Weights of a small transformer language model: 8 heads of 32, 439M tokens.
Each number is 200 + 30 x the weight over its row's rms, rounded and kept within 0 to 999. Layers, rows and columns count from 0. The size before them is the row's rms in percent of the matrix's.

# layer 12 MLP gate, 320x128, rms 0.388, rows 315-319, columns 0-63
098,202,195,208,234,198,184,230,240,156,165,214,181,149,244,241,196,179,149,185,188,263,207,183,148,179,212,202,217,233,167,208,247,192,247,180,215,207,188,204,203,228,193,145,159,110,195,259,223,227,201,196,188,215,193,147,228,180,163,214,172,192,204,213,163
095,192,240,214,235,177,194,136,158,190,119,189,180,202,203,251,221,190,177,192,210,206,174,272,193,156,224,222,174,207,166,247,204,249,280,185,184,178,207,208,221,198,195,165,241,183,245,171,228,195,227,201,231,229,194,222,219,188,150,185,147,221,257,204,185
101,202,210,185,203,198,158,143,229,226,210,195,208,207,206,219,244,187,171,259,149,242,174,161,148,173,183,151,268,188,142,185,185,160,199,190,235,205,194,209,159,217,198,176,157,224,241,131,236,203,217,202,178,183,169,181,212,141,215,184,202,172,205,233,200
100,191,225,192,187,238,216,197,262,170,200,228,204,210,193,165,193,208,201,228,190,243,152,211,131,141,188,193,251,232,225,223,193,180,229,191,189,191,215,234,189,216,176,212,165,223,147,208,188,159,252,205,217,188,206,108,196,198,215,116,236,186,180,185,214
095,193,242,158,187,191,218,187,257,205,189,177,200,166,177,170,258,174,204,206,241,209,207,207,232,246,163,183,188,184,242,182,147,223,178,186,225,238,193,161,181,174,201,184,148,225,168,222,176,203,209,230,236,188,233,191,182,165,269,214,227,158,125,174,220
# layer 12 MLP up, 320x128, rms 0.385, rows 315-319, columns 0-63
104,178,217,184,198,172,166,215,189,223,206,189,183,106,197,205,209,204,168,206,221,195,220,211,191,169,186,179,159,216,176,192,181,132,187,210,239,229,156,207,189,222,216,167,188,205,190,205,190,204,206,173,185,207,165,178,206,224,166,210,247,190,265,220,176
092,162,236,217,190,185,248,232,193,246,208,170,205,219,268,226,237,183,187,178,210,205,176,195,152,152,197,160,181,138,192,174,154,209,137,209,218,217,226,162,200,194,195,207,183,215,208,194,184,244,240,249,200,203,162,177,242,270,186,169,224,224,192,231,152
104,169,187,197,177,285,176,216,221,167,184,207,227,222,194,261,210,163,200,176,177,258,195,208,168,225,207,164,249,192,209,205,165,187,227,219,158,199,151,198,202,181,221,216,215,192,201,236,187,200,211,174,200,240,216,151,228,200,167,154,194,224,209,218,132
094,232,224,229,237,158,132,190,223,203,197,226,226,159,227,198,189,219,182,164,220,200,189,166,213,199,218,146,188,149,223,196,263,223,184,146,207,187,187,152,244,207,200,216,176,184,197,220,224,276,185,211,229,270,195,160,203,156,139,208,172,202,228,215,196
087,194,204,206,209,224,142,205,160,187,239,218,170,158,188,164,170,169,237,182,281,208,223,210,223,212,146,189,171,167,158,211,205,145,190,208,255,200,256,197,152,196,200,193,166,249,203,176,215,220,194,184,211,195,213,184,219,227,150,201,220,226,191,234,201
# layer 12 MLP down (transposed), 320x128, rms 0.384, rows 315-319, columns 0-63
105,226,231,265,248,204,200,185,228,187,194,170,253,244,195,197,180,195,164,227,181,221,223,215,248,226,238,187,201,215,200,195,191,232,162,151,197,149,167,179,159,225,156,212,196,184,171,165,210,226,204,211,235,196,185,181,235,268,175,276,148,259,195,212,173
086,221,213,201,227,217,198,248,193,215,191,152,179,193,256,189,179,221,193,207,205,219,241,199,218,193,155,240,261,142,245,244,152,199,195,166,200,159,230,226,230,256,226,146,180,215,178,208,203,207,191,177,200,152,217,196,209,245,233,200,207,233,200,247,175
108,220,218,165,221,242,205,221,187,211,205,201,240,195,206,164,262,193,215,211,213,144,263,187,184,217,215,216,172,177,252,188,220,208,173,155,181,158,175,192,190,204,242,179,197,230,208,228,188,224,183,166,251,168,223,228,208,156,221,167,200,224,199,208,146
091,223,195,178,210,214,186,205,201,199,211,196,207,184,186,213,175,217,156,154,155,178,228,171,236,214,263,228,167,168,227,233,225,149,245,165,206,173,195,230,238,181,208,143,195,214,191,134,224,182,191,264,205,170,188,170,174,128,146,191,237,220,184,174,244
089,215,237,207,210,264,214,205,269,239,140,187,142,171,196,173,208,144,203,168,215,192,208,186,197,218,244,274,132,149,239,229,247,229,204,209,204,211,187,203,205,228,223,177,167,245,173,193,206,200,160,210,252,231,197,275,210,168,155,201,234,181,182,211,212